python train.py --num_hidden_layers=9 --num_attention_heads=2 --num_key_value_heads=2 --intermediate_size=192 --vocab_size=8192 --norm_place="pre" --rope_fraction=1.0 --qk_norm=false --bias="none" --init="normal" --init_std_o=0.0157 --beta1=0.9 --schedule="wsd" --final_lr_fraction=0.0 --doc_mask=true
Each number is 128 + 24 x the weight over its row's rms, rounded and kept within 0 to 255. Layers, rows and columns count from 0. Numbers have three digits each. The size before them is the row's rms in percent of the matrix's.

# up: layer 5 MLP up, 192x64, rms 0.177, rows 149-162, columns 0-63
# down: layer 5 MLP down (transposed), 192x64, rms 0.0964, rows 149-161, columns 0-63
# gate: layer 5 MLP gate, 192x64, rms 0.185, rows 150-162, columns 0-63
up149 104:099148131147120122128114131095136149132129105138078125158067096142173094154136121140108156163138142129107111136111183099144120118177100132116126129158134099114104109124128157086097107101107155
down149 089:169148108177098126121130154093141128141142152139114147124171128125110168143090105122102163134099108157147123159104140115121118126177111179084096127102157114148112136097139146113140149162104147
gate150 085:111088104140165111148137118122161110131140130088104106132152081105121122154098081106120150151102123132130172182117131124121118130134119117147070139134129125168129112094157174096129172132124135
up150 095:171141140085115116115094144112081117158160133130144143119110125152147125165082142138144106123110153111144116148114118125123149101082080141147134099100090131071113128130144108183137155144122138
down150 104:165152149149119129124088062079104122119118137096100133108123128134095123105112116143111102147150116183105126125112124103104162111143107148102136125107092146127113104155142153123131162126081083
gate151 068:120160153136098125115130085115133109160144119122150095135152114147112070129139134129081127161151109124091159083182155130147114100119153144129164102141112114132121102143120085097119144152136170
up151 061:138150093109137118105107186121139127145101115157072106139119123122161132125116120055176103110084121151132096140135112117160111137158113137112141149133137119095129161133098138154118102127138086
down151 070:101151124123085130070099089139122107124149154094115116129133123111149133147157097159128072168126132120082111142109167125152116126099077132117153158093096137102117142146120101104111123125145140
gate152 089:143122137142127118123182168129162097111174147107099140126111138131123129082134162134167106118130120173101145140128146120140150113100132096134071124082161111067153134097132126143105130125132127
up152 095:158103137175125118122157127112137119136145102124161172159111080097147138084137107128139111150145123170167121105105138118147155079142109112143096111118148119127076144085121139149153143093144142
down152 095:111144167157119151185156134117132091131199113077141114131104157140147175105121101163154124180129134123142118107128108101114156126126090129132132135116113118127109124104141115078120109120115133
gate153 082:127124136163153109171160132138123089113127160148150101150112101104158138095092129111121100158126110132133096138134153130150138153092121122092122122106178069089154101089133127104119115136092106
up153 112:106128091131151146152106120147107102142136179122082114140161113132116102150173134147153124137118125145117209119156120139130151084144098120139135119110127101123141158111136123172107157118124079
down153 099:105120125090118162109101124166122162148130133134085134131178143132110107116105157159161122164097099150100145140191122081087129111095133161125111123113157136123125110125158149172126125130133130
gate154 099:115154155111138108115101149114149122133129129133120135136149141126131122132151115129126096126110133127107101101126118095140170125055080144107064184153127100146106101133126143140088136137072103
up154 091:135163113159151152113111131185116144133128144132142151133095130086117098121143127147144162144134135101114121126167136155105130118148139094132064137146104076169129070102131113104153113115135154
down154 100:121150143109132164093135134141161151105102158113099139117134069133197144154136130138148125106130125120160157086137125138144119106114147155137089139089127131078138107120100130105128128131086081
gate155 086:142142129134134124141119162099124170154150141107103146126169137134116164148124168116089109112169109112077092108142121114125176123126141153133150111109169155119116131126186171116098099110147144
up155 091:112118092165114133159161094152151136102124107137130151151134090109116076124149155132146112117093125155106164134115129066096111110116099157138116115121107138092155141099128105115178127129117169
down155 081:141147128131133117080128132093157103137138191125095118140108142080139119112149088164109121122134141143106138152101105113109114137185161111102176135115116117135135100077150133164108132123115098
gate156 087:077145118100109137151139117162132082103143137160130138068145115155145133145153115093161099123148143090166140130169131129127139131098128118111132159098120116092145125115130162155096148081104148
up156 082:119164168132123111133164136142133156144137113143158140125132098078129072095099172091123143120121097115127120151108128099150122110127092147139144128114160172125179086105125152124153107148121164
down156 086:084100145117120160097109166135081148132120123165129077083146138109137147139138112146120103099092152142137136104097139165145127122137123120139169121127135145157132147099108128158112144099118197
gate157 094:157137134090148121098182135131123125111123134138121140138136145100079134129144113107104138110106111133085141115164129126143112137125176079089104144127132141105134124113125081171199164132147140
up157 088:151147127136125138148146152099178133130075126130194111105123156134113161109113127134137152099160129135121073114110110152123118141122101123163099124122096157109103114132162128125166091143131181
down157 087:117163102154126113178097099073114084126105135098096132126132136123153094135151141110142094118120128127101122112154138110104077128113116145095179134118145107122144146123102159156117156151128078
gate158 111:100133117094121150151087105164152141156103182141130095162166145157151100131117131129195101111115124140112140127104105172149129123098131130153141153137108146146136142117165169151103105143130142
up158 081:091137152132138138147137147157151115097133151122091109129135169167146122133129156126163136121147127132135128139076083135140078072137155116108136131160093128097125086174109173136144103116118127
down158 102:169123151107162094139155137137130163137155135088127156123109120124101126146187139135109155134141106118111177125130099137109099110136122097128087128100175137120123128129102132123110070075151106
gate159 103:128132118101110122149103143122116133149113112117103110092121154108101135110090135114162151153114113106174152094125129129167147121118123139062088123161126141121115065114114132123146183140171151
up159 086:139185105124148113121133101109180149104125094094158125123153112132133144129153120159103135135133151098104121169169160137115128129167074144141142094157123082139163149101112141147149103122143131
down159 096:138099094118130109132107134111145105135104092137103135151119154125117131080160168084139141159133087076110116140114140133167170111155101085104123165129144153111141137131124137168115112148104169
gate160 092:103113124114100189109171151112110158104107141081177105106167124133156106092130107108132110117136173141129138116152152173124112149116109112092121078115098106132140120164138145129144138136124133
up160 099:110149119188088152118124098146122129129098124077112139137156137164116100158165145148129109098115135112119085113112118103148110158130131108131155145147118113121158121128124151191155166118092159
down160 102:131107114111113157094126138125130131143109092107165120120167101125129112092119099118162107066124134107126149166184150161103103117101152113129102147139115124129104125055141102094122128122122138
gate161 096:137128156157122114114122108113165146132135133153138156158128122140110107144115115157187102161159106095153129140095151092133146107148135191141069109146098147155152121120166133139125169134114111
up161 093:150120167141105133133096090130072157122107082116127165121140104129116096099141096135132143189137083135119131126138125105084150126135091118137107142175123140150108087104104143110133161115121141
down161 094:101094135094152122134165150134127104110162087146105120136148110118108084173127141123090128126099120092121079142082119100143107144090112137116134093130161148075140120140110112154133154103143139
gate162 117:123148175115122150121147160133130130152114113124141082132168100107157121138164151106168126105129146094118122097087155105113184099094124146104128166102121097119126140084104140157136116132113091
up162 107:176097164107075159097150155155103120104158091143148128128160123115096125163138158105148094148148141149158142132132133125132155130107116159161116118141117120111136057132140141111151118119162143